Weights of a small GPT-style language model, trained from scratch on English Wikipedia.
Architecture: RMSNorm before each block, no biases in attention or MLP, tied embeddings, capped logits.
Each number is 200 + 20 x the weight over its row's rms, rounded and kept within 0 to 999. Layers, rows and columns count from 0. The size before them is the row's rms in percent of the matrix's.

# layer 7 attention value, 256x256, rms 0.0857, rows 214-255, columns 0-127
104,226,186,216,203,223,166,182,217,184,218,154,204,189,198,236,166,195,187,189,226,191,205,214,198,211,170,196,202,233,173,197,177,180,190,234,190,217,214,194,181,218,145,207,192,240,189,186,186,212,192,182,193,180,199,221,206,198,219,222,195,173,229,228,171,228,177,257,186,193,197,200,206,189,202,186,190,189,206,244,179,256,212,211,202,184,157,220,192,198,213,189,178,206,209,204,182,158,234,214,193,191,166,198,196,193,168,200,209,200,206,194,201,155,212,163,182,214,243,168,213,152,203,210,224,172,193,236,198
095,240,215,201,234,180,180,220,174,212,194,176,163,206,188,186,206,195,230,168,231,176,208,193,202,188,213,160,199,203,191,211,252,212,197,204,192,203,201,155,189,204,189,182,188,219,204,195,181,152,184,188,193,206,190,211,192,236,203,242,176,196,193,226,187,185,181,236,229,199,191,213,193,194,182,211,210,208,206,213,152,246,210,205,181,198,194,186,201,182,207,239,204,168,184,208,170,207,159,181,206,209,207,214,191,223,184,205,225,203,196,203,199,251,159,196,191,196,184,199,191,159,222,180,187,165,175,188,196
090,196,193,181,193,178,191,197,188,188,191,185,206,194,222,227,181,184,202,189,182,200,218,196,168,212,173,190,187,181,219,208,203,202,223,177,192,200,217,193,174,177,182,194,200,213,237,211,186,151,207,198,204,188,199,180,233,162,200,237,190,246,185,217,222,195,195,177,175,226,192,169,193,212,221,244,180,150,201,197,209,221,224,226,217,218,182,202,235,186,183,181,172,194,155,180,194,203,170,181,240,232,228,212,178,214,217,187,218,248,220,225,190,199,220,200,194,188,208,222,192,175,240,223,182,186,196,193,210
110,182,195,192,190,196,220,199,231,240,182,183,165,203,213,185,207,205,169,246,167,222,188,191,180,214,187,203,175,209,174,185,207,246,189,202,211,182,175,209,239,150,233,176,208,207,183,231,180,217,191,199,221,218,180,187,197,255,193,196,180,203,162,209,233,196,190,200,183,230,202,208,208,231,165,180,192,215,211,181,187,157,183,212,208,217,205,214,235,197,210,229,223,259,237,230,212,259,210,195,236,188,204,198,201,172,204,223,201,214,207,203,216,202,176,213,204,206,176,221,199,214,177,187,199,183,201,170,187
100,215,195,228,199,251,173,219,189,177,184,230,163,188,210,184,196,192,180,197,199,169,205,200,188,233,168,219,200,217,182,211,203,165,201,213,206,183,186,179,254,212,184,208,205,231,216,188,200,189,235,199,198,212,172,192,221,228,168,200,215,190,201,215,224,167,200,179,210,223,200,196,208,190,216,184,174,220,166,252,208,255,208,202,166,189,236,225,175,190,215,236,219,223,208,217,186,196,216,175,211,185,179,217,186,219,216,197,219,205,184,210,221,174,204,174,201,191,228,193,196,191,212,162,207,183,218,207,193
107,189,216,215,224,207,201,215,223,194,182,240,221,220,206,142,240,195,214,192,236,179,214,239,197,169,209,166,221,229,177,214,195,196,200,147,195,228,188,186,229,209,212,189,159,214,189,205,237,164,217,193,247,212,170,211,212,203,182,188,196,186,186,235,207,201,195,201,197,203,202,209,205,212,212,202,201,176,197,168,199,218,222,201,177,175,178,201,173,202,208,202,186,187,201,201,174,204,205,188,181,173,192,197,176,208,211,193,209,182,195,223,262,186,173,206,193,220,176,216,193,242,145,164,203,207,191,181,212
101,191,195,193,171,168,249,226,201,233,195,233,179,219,204,205,206,214,249,201,175,230,194,221,221,191,223,180,212,197,195,192,191,203,198,190,199,185,209,212,239,186,198,204,206,211,161,199,202,202,204,188,207,211,178,162,201,191,207,168,227,191,199,179,199,219,215,246,204,149,201,186,214,206,204,224,236,198,203,165,228,178,198,182,182,229,182,200,208,189,182,172,215,226,215,205,220,201,216,194,146,214,179,184,182,206,248,217,168,223,210,205,212,231,217,187,210,223,184,186,201,191,199,210,184,198,188,158,238
100,186,205,191,187,189,192,215,208,206,230,200,208,206,156,199,196,225,257,175,208,177,207,164,205,216,217,215,217,186,229,208,199,199,221,206,184,219,240,206,183,234,199,186,210,182,182,201,206,224,177,230,180,213,204,189,176,176,210,190,227,196,223,180,201,191,193,214,198,148,209,198,178,193,167,194,227,201,200,192,215,178,187,198,202,210,212,185,212,238,203,145,202,164,201,229,193,166,240,204,167,208,189,177,222,188,239,202,210,204,219,185,197,230,225,229,283,193,201,174,197,212,199,190,168,235,187,224,213
102,190,180,242,207,216,213,207,193,210,181,215,204,201,208,213,162,201,221,185,203,194,216,172,209,209,197,232,152,186,229,211,199,221,239,205,227,189,207,193,204,227,199,173,227,216,193,192,226,204,219,203,224,197,184,213,220,200,207,243,191,204,188,190,192,207,226,170,190,215,198,173,235,216,231,211,200,180,190,209,208,221,210,234,183,207,213,222,221,201,204,228,154,224,170,221,203,177,194,194,173,190,200,231,181,222,209,197,194,182,210,202,174,191,187,215,199,172,223,203,213,210,220,203,176,184,199,199,247
114,197,188,198,198,174,175,193,165,180,197,198,220,227,221,202,193,211,219,173,206,192,200,222,208,207,173,185,208,197,233,191,205,193,211,208,179,178,228,209,209,215,198,196,223,222,222,197,201,184,175,182,177,205,189,168,216,177,181,241,198,170,202,195,196,198,230,216,222,204,203,197,199,209,196,211,184,220,204,212,281,223,206,189,190,225,219,190,192,194,186,211,216,199,193,186,180,201,170,188,176,212,163,174,189,180,244,180,205,193,198,242,202,223,197,179,240,189,231,224,195,207,201,213,187,181,221,227,223
100,196,216,189,217,253,215,201,214,187,167,233,184,215,200,201,166,219,231,176,209,188,192,176,209,224,195,214,196,217,189,191,189,204,217,168,201,216,204,205,217,197,206,188,208,205,160,206,228,173,200,203,236,201,162,208,199,231,201,228,182,234,174,182,198,194,241,181,242,207,200,181,204,207,213,214,215,190,206,206,208,210,222,213,209,196,201,198,218,190,215,169,224,212,145,242,197,184,168,199,190,213,164,244,172,205,218,194,182,205,189,218,210,174,179,195,224,198,204,181,195,198,190,228,206,185,201,218,214
115,187,212,209,212,153,185,227,190,211,160,176,173,197,186,182,192,194,179,196,206,207,198,196,205,170,199,150,234,169,162,192,210,189,191,224,180,172,184,183,201,191,203,194,228,218,167,206,195,174,242,196,202,189,189,178,184,231,190,209,179,208,191,185,223,205,213,207,194,212,200,203,219,209,223,198,187,202,199,226,195,230,223,216,175,204,175,173,195,222,193,235,170,168,199,198,175,199,183,211,203,195,187,227,188,232,180,181,201,188,181,225,162,203,214,198,171,211,198,228,202,171,195,196,204,181,187,203,202
110,235,208,169,193,205,213,232,216,194,208,195,213,195,221,165,194,198,224,212,210,209,199,191,200,192,207,163,232,201,198,232,219,221,205,232,207,168,219,165,165,186,185,180,191,211,183,189,189,236,190,201,146,216,187,204,204,204,209,173,211,196,212,206,219,180,208,197,188,205,202,214,182,207,170,187,189,210,138,197,167,166,208,187,206,201,196,185,199,185,222,178,210,190,217,215,169,198,226,214,256,174,216,223,210,202,219,184,211,165,204,191,206,168,180,194,233,184,210,186,196,168,197,203,217,214,188,212,197
112,187,235,197,212,177,173,197,199,197,188,176,203,184,231,171,178,207,184,210,193,222,196,177,215,191,194,184,201,195,187,245,240,204,175,199,204,165,166,214,222,162,192,192,239,161,200,198,162,179,206,205,228,211,189,160,207,190,214,193,218,210,202,207,204,189,211,169,189,191,195,194,206,206,192,173,204,199,229,175,200,154,184,182,196,245,210,198,206,223,207,267,225,189,210,187,178,262,221,161,227,201,200,198,222,219,192,223,185,178,200,177,205,223,233,242,187,176,192,209,187,226,207,166,200,222,236,151,208
108,211,204,185,189,240,176,193,218,202,235,205,217,172,224,214,186,212,138,197,245,210,196,220,196,234,180,204,213,205,184,192,209,189,190,215,211,177,210,208,221,193,190,167,206,183,231,204,205,233,193,227,189,204,187,205,170,190,210,165,194,222,207,204,214,199,176,167,207,189,201,187,194,210,209,205,174,218,202,187,198,180,206,226,151,187,228,218,191,237,195,198,221,183,233,177,170,197,221,213,227,175,260,213,235,189,159,211,190,200,192,181,157,194,228,177,183,218,227,188,231,213,214,226,195,245,207,196,180
098,194,193,214,182,200,237,177,186,182,199,192,174,223,211,261,196,212,240,172,165,191,195,166,212,218,188,197,184,183,248,203,212,193,234,195,186,203,213,199,209,214,228,222,195,210,192,185,198,216,218,218,209,218,217,204,183,241,157,228,228,196,180,168,212,193,214,191,231,187,195,216,200,182,167,230,229,223,199,220,224,188,170,160,201,215,179,207,195,169,185,201,204,224,213,210,221,232,177,204,197,237,196,168,210,154,259,214,175,187,182,195,222,238,179,222,220,182,194,192,206,195,208,189,176,175,218,190,202
112,236,222,188,204,214,178,177,198,197,217,212,196,177,165,254,187,214,225,171,214,195,220,196,213,244,189,203,206,190,242,217,228,183,223,162,201,216,195,209,209,219,222,202,199,218,194,200,147,168,206,201,203,212,211,159,184,176,205,191,239,206,190,206,202,217,179,180,243,200,199,197,202,177,188,201,222,245,215,197,221,177,196,171,195,189,244,217,204,175,203,203,272,202,178,162,222,196,179,196,182,212,199,175,171,166,220,235,180,209,205,202,170,213,198,195,200,187,204,200,188,156,205,214,195,240,189,184,206
098,214,223,187,181,193,213,201,211,176,176,230,231,213,193,166,166,161,225,226,215,201,175,198,198,182,216,175,213,205,207,224,171,211,180,212,215,202,214,205,190,183,174,190,191,226,189,208,208,193,184,202,190,212,221,198,211,191,202,192,233,184,185,226,192,189,205,202,227,224,198,193,181,192,183,221,216,202,225,203,171,197,198,203,195,199,224,187,181,161,194,183,196,204,198,222,176,202,220,202,184,182,228,247,184,201,227,195,223,154,188,199,245,208,166,189,226,208,172,166,153,175,204,209,209,219,207,206,197
105,189,200,179,189,224,238,202,228,211,175,255,185,227,197,205,199,220,208,202,213,180,203,219,196,200,184,211,194,260,175,195,176,179,214,154,191,215,188,212,245,188,228,199,201,212,196,226,207,179,203,192,239,191,165,185,211,236,186,187,209,158,190,210,202,217,170,165,206,220,188,237,206,225,190,209,197,182,205,177,232,196,206,198,217,185,184,201,194,212,207,214,227,229,214,229,178,207,178,223,202,195,196,189,192,234,209,224,198,229,201,238,237,219,192,164,168,195,186,192,197,202,171,202,202,205,213,183,203
115,213,196,184,197,133,235,200,203,224,197,174,195,203,211,230,245,196,261,247,197,199,199,217,187,219,211,172,227,180,206,198,237,215,186,201,191,189,180,183,186,172,211,175,220,179,203,190,160,202,216,202,175,200,208,198,161,178,190,179,192,191,184,186,206,197,178,197,203,224,201,197,217,197,210,207,219,206,215,177,232,171,199,218,215,217,170,181,206,186,169,233,194,182,194,163,197,238,188,209,230,198,243,202,229,178,201,202,181,201,196,227,190,217,225,201,228,211,202,228,204,209,188,230,256,195,200,190,140
101,240,199,210,215,247,172,174,183,190,177,244,256,213,200,200,208,190,205,177,199,210,226,189,187,217,215,218,187,199,216,190,177,190,242,204,199,226,200,213,191,202,206,199,184,194,212,206,195,212,212,198,183,218,204,221,234,136,190,207,206,222,217,224,228,186,205,216,228,202,209,198,178,164,220,207,245,165,221,211,212,207,189,192,181,209,178,202,215,182,188,245,199,202,170,166,216,203,168,184,197,186,184,229,194,224,170,189,239,204,152,173,175,102,201,226,197,167,218,202,194,174,170,219,201,208,155,219,217
109,209,233,195,181,204,193,179,219,182,232,181,217,199,176,223,168,214,189,192,217,191,199,194,189,220,173,228,173,207,221,194,215,205,207,196,209,200,206,202,171,204,200,194,204,199,214,203,190,208,223,202,191,197,195,200,197,219,221,240,204,188,190,203,202,213,171,171,167,227,206,202,202,203,190,177,188,203,205,191,165,176,213,237,254,174,199,219,206,213,189,196,207,195,169,211,187,202,203,184,192,162,205,216,167,219,239,219,211,202,227,212,201,187,190,211,203,207,207,180,183,220,242,209,165,251,194,234,189
097,186,186,228,154,139,218,206,206,233,191,191,195,243,198,218,212,220,245,219,152,234,178,178,209,233,200,188,182,178,223,183,181,185,175,195,170,177,224,207,202,186,216,235,202,158,181,196,201,232,223,191,234,186,193,179,198,206,179,185,184,189,189,188,187,209,242,216,203,189,197,214,207,197,178,162,224,204,197,181,175,157,188,176,210,226,160,179,208,188,202,194,201,222,236,212,228,258,194,232,208,214,174,154,215,194,216,208,172,211,187,193,208,212,176,233,207,175,221,239,198,193,192,198,208,180,207,172,189
101,236,204,251,225,216,208,204,176,215,200,183,196,195,198,203,173,160,139,162,227,160,220,196,198,227,203,224,193,185,180,207,188,214,212,225,207,226,194,175,197,230,179,224,189,213,201,207,204,223,214,189,192,201,201,232,216,214,187,220,164,199,190,210,214,173,188,206,195,225,188,200,199,163,233,208,182,185,187,239,163,223,199,183,195,163,220,221,169,192,210,234,178,205,208,189,188,176,190,190,194,202,221,237,194,255,167,180,230,191,191,181,158,192,175,191,190,193,212,185,200,191,215,201,180,218,169,193,220
102,195,208,221,201,198,166,211,210,197,245,118,195,165,204,207,198,205,140,205,215,221,184,195,175,215,183,216,204,208,206,206,214,195,204,203,209,185,185,185,177,168,186,209,209,182,238,185,170,228,202,220,185,201,159,225,188,221,212,226,173,205,184,200,181,198,185,193,183,207,198,199,202,201,190,168,177,197,164,184,170,188,204,235,165,185,204,223,197,203,202,215,213,227,231,225,213,214,219,192,221,164,204,205,200,193,195,217,184,199,205,202,189,195,202,203,172,213,184,191,206,243,245,199,159,243,196,203,201
096,192,203,184,194,200,240,202,204,239,193,225,152,228,202,211,208,185,208,199,186,187,186,202,208,166,183,207,198,208,183,200,155,195,180,211,165,171,228,198,201,193,194,215,187,220,195,210,203,187,228,204,203,198,195,186,224,246,198,192,205,158,191,206,208,189,201,208,171,192,197,218,192,208,184,257,168,211,211,201,225,226,195,188,204,212,197,215,169,199,199,176,207,205,231,210,161,206,228,232,186,191,225,174,192,195,185,204,240,185,189,215,236,221,176,160,200,235,186,186,188,205,188,180,203,184,224,169,242
104,194,210,198,180,148,200,203,212,245,165,200,190,224,193,168,187,201,179,266,175,201,204,205,182,204,187,199,186,176,200,231,154,199,154,211,178,222,206,218,206,190,188,196,210,187,185,212,181,165,208,187,246,196,219,160,203,190,197,163,201,214,199,217,245,172,213,227,169,216,197,198,177,192,212,195,167,181,267,195,176,188,188,185,174,206,227,200,213,211,190,229,194,197,211,213,194,210,202,174,193,185,225,217,231,207,188,194,205,194,146,187,183,226,184,222,214,206,196,225,191,204,169,176,188,200,221,181,192
110,232,187,205,196,169,200,163,186,185,170,178,189,216,199,203,212,190,187,213,252,176,202,246,191,213,212,193,213,163,220,221,191,218,192,222,179,200,211,181,212,204,187,180,207,234,182,208,201,165,195,191,220,206,236,192,203,189,212,212,195,147,202,239,222,184,243,239,176,196,197,206,207,198,204,197,202,205,224,195,180,202,192,184,203,189,214,208,191,189,204,215,207,195,210,170,198,188,185,185,197,184,157,206,210,223,175,211,199,216,213,190,212,233,175,162,174,199,196,217,214,189,160,216,245,209,201,203,189
101,185,174,195,207,207,203,168,216,229,198,216,212,200,196,194,197,213,181,224,221,179,215,183,199,206,196,217,175,191,187,218,201,229,221,225,221,217,192,223,241,211,179,172,202,186,192,247,183,183,207,179,225,192,209,199,236,213,221,175,224,183,207,210,209,200,183,192,186,208,196,216,211,207,228,192,204,180,213,184,196,200,199,242,219,224,204,196,226,214,193,250,197,186,183,240,216,195,222,220,246,207,231,216,238,200,184,193,214,222,192,200,187,173,224,209,161,180,247,233,194,228,160,233,244,172,193,199,189
104,202,208,197,181,174,201,210,231,205,209,229,203,193,181,187,180,208,150,161,206,207,214,220,187,195,192,196,186,200,197,203,187,163,211,226,163,198,224,204,221,203,173,216,212,209,209,199,205,221,204,205,229,174,200,193,234,197,206,202,191,177,213,223,187,202,226,230,171,189,204,191,182,189,197,186,198,186,206,183,185,189,179,202,181,218,163,194,180,239,215,202,191,207,233,214,200,180,233,195,179,207,140,212,207,267,198,213,213,224,206,159,198,202,200,200,176,216,234,190,204,230,217,182,195,203,196,208,244
095,204,180,212,186,224,201,178,208,230,207,208,203,188,198,193,185,223,237,192,177,205,211,185,202,181,174,194,180,223,221,197,188,218,218,224,192,203,196,222,194,207,181,182,195,167,213,181,205,223,188,186,190,185,189,192,227,201,211,225,195,193,184,179,187,191,211,205,214,238,194,203,180,202,191,210,216,186,206,202,202,178,207,205,222,209,155,179,218,199,197,216,200,197,182,249,175,220,220,228,248,209,196,190,198,192,219,187,190,173,208,208,216,177,195,241,253,191,252,210,181,214,204,208,195,185,190,226,190
098,225,214,190,177,196,184,182,201,200,182,221,231,193,184,211,208,180,199,209,173,221,192,179,213,229,210,203,152,185,197,189,184,184,186,193,201,210,187,214,203,194,197,212,208,161,204,195,207,188,182,190,232,181,225,151,214,176,205,202,176,207,211,178,183,198,173,198,234,228,196,222,163,196,221,183,220,156,233,197,161,157,183,201,219,228,194,191,212,196,208,202,222,218,168,191,237,223,183,203,232,191,196,197,209,224,153,218,189,198,177,173,195,182,198,229,151,189,182,207,193,184,203,201,203,239,200,190,207
115,182,198,198,228,195,167,187,207,228,239,212,252,202,174,177,207,207,219,208,212,225,169,177,202,213,209,221,182,188,194,199,219,177,195,200,231,218,197,211,176,198,210,209,180,216,198,194,195,209,183,201,187,195,193,207,186,197,182,197,163,263,209,170,198,195,209,203,219,219,209,204,197,226,202,205,212,214,210,188,199,185,230,206,176,211,208,188,220,249,222,163,177,174,144,194,195,199,192,222,216,196,249,185,203,159,202,162,188,172,217,223,215,179,221,230,221,203,213,186,205,193,195,200,200,181,199,219,196
103,164,183,206,195,185,215,214,207,207,223,180,196,213,198,226,230,217,240,201,165,232,195,176,216,189,218,195,216,169,219,166,213,215,190,200,178,182,201,214,188,192,227,205,202,195,179,189,237,245,171,178,223,194,215,223,174,171,197,183,197,193,208,183,204,198,187,211,217,167,207,207,192,198,183,200,240,211,206,190,209,191,186,166,238,238,226,184,216,206,182,147,148,179,195,168,192,200,161,200,198,242,191,156,224,147,210,175,195,203,193,202,213,234,197,207,232,187,225,204,209,216,221,213,180,195,198,178,193
092,169,185,225,192,184,220,218,215,193,192,181,191,211,233,226,195,179,201,208,193,242,202,217,186,201,201,176,198,179,206,178,185,182,188,179,197,195,222,211,213,181,216,227,217,175,174,192,218,228,230,198,222,203,183,157,210,200,204,179,203,209,201,214,196,240,241,203,188,170,207,176,208,184,205,191,207,197,160,202,201,218,212,223,206,194,176,200,216,208,174,172,158,208,207,183,212,177,225,199,132,202,163,179,216,183,241,180,186,196,194,211,208,203,222,181,194,215,207,185,212,178,183,189,209,194,188,192,185
107,164,187,232,204,195,245,221,205,213,192,222,179,198,197,205,229,201,202,197,173,226,196,192,204,177,193,184,190,236,169,209,226,175,230,172,196,191,202,185,225,174,228,209,201,190,164,165,192,228,218,229,212,188,170,205,216,207,159,216,180,230,201,164,197,208,237,196,223,162,198,209,197,213,187,216,230,176,171,165,186,198,201,185,169,221,170,168,191,194,208,180,180,221,220,193,206,221,216,204,186,231,175,208,214,183,208,186,157,219,201,200,222,201,228,179,184,208,177,214,220,182,185,173,174,161,202,173,219
114,189,201,205,217,196,183,216,194,203,210,191,166,204,190,206,213,193,207,144,209,200,191,192,204,212,191,185,194,172,178,199,208,166,230,197,193,179,218,176,199,201,207,198,202,192,220,174,182,226,189,217,215,206,199,226,220,196,197,186,206,228,194,189,165,204,231,201,196,172,187,182,195,231,198,226,189,189,154,227,194,207,218,200,184,184,187,207,194,205,223,154,195,203,179,204,158,178,199,203,190,223,196,195,166,229,199,165,203,194,216,232,207,209,232,187,197,190,209,183,194,172,221,195,157,181,183,169,244
100,192,191,180,182,200,212,182,212,249,210,219,186,213,161,211,177,202,212,199,195,213,174,207,203,222,210,228,182,202,207,186,191,191,182,211,179,199,199,218,210,205,214,231,211,190,197,222,186,198,193,194,214,189,215,213,180,224,195,183,172,186,214,210,194,218,167,218,211,189,208,219,189,199,193,205,210,198,225,189,200,209,185,190,212,208,221,187,208,200,208,162,227,201,209,201,233,174,190,235,192,209,183,179,226,150,157,219,184,216,210,177,209,248,206,188,181,243,194,190,216,196,155,197,202,194,200,186,192
103,181,165,201,175,224,187,201,204,236,238,189,234,219,204,196,209,203,188,237,196,182,182,184,214,216,216,221,187,205,200,195,203,187,221,202,213,216,199,220,192,197,205,201,198,189,239,202,230,191,165,185,219,194,197,187,215,164,167,192,241,202,217,209,206,194,148,186,190,225,205,205,191,217,192,169,196,207,212,205,250,200,195,238,241,232,253,185,212,215,190,219,195,194,218,198,198,199,193,205,210,218,259,169,232,163,194,186,238,212,187,181,198,203,193,207,222,189,222,205,176,205,179,210,217,201,238,210,192
108,218,186,191,224,187,185,187,183,190,205,214,214,194,224,183,202,194,224,286,208,203,203,205,191,228,215,201,186,187,234,217,246,193,196,207,213,200,181,198,190,199,212,185,182,206,214,205,203,195,193,198,154,234,211,196,164,178,173,228,207,224,204,224,232,179,198,219,189,196,207,196,194,186,202,183,194,247,248,213,205,192,196,203,174,208,219,201,216,188,190,235,216,189,205,163,209,201,188,173,207,165,185,204,190,175,229,220,229,179,179,188,207,181,170,211,216,182,193,221,189,170,144,181,203,221,200,254,198
101,245,167,204,219,252,198,188,189,225,214,199,270,198,261,191,220,227,182,244,224,193,224,183,206,200,224,211,201,187,234,205,201,208,212,217,234,204,204,190,216,228,210,165,214,203,190,186,172,196,164,190,183,228,201,247,212,200,193,179,197,212,196,195,245,191,183,199,164,194,190,206,191,187,204,210,190,200,164,185,190,176,201,253,194,184,175,210,215,190,222,192,180,197,200,201,208,182,210,201,224,184,223,191,204,169,177,235,234,199,198,164,151,173,209,232,200,164,219,209,225,214,200,193,214,219,197,182,187
107,184,182,220,199,189,206,204,181,191,218,227,224,225,200,185,231,180,194,222,195,183,204,206,179,146,212,214,216,163,217,217,194,170,194,182,198,220,225,195,210,213,201,196,200,191,189,208,184,192,216,211,199,219,207,228,184,162,191,161,208,169,214,221,173,195,202,205,159,220,207,218,179,192,194,203,188,207,206,186,195,213,179,184,170,175,232,182,180,231,201,220,173,185,238,177,172,164,193,185,138,191,214,200,214,190,200,181,271,178,166,187,192,207,179,188,238,175,195,224,215,170,203,175,179,206,197,179,203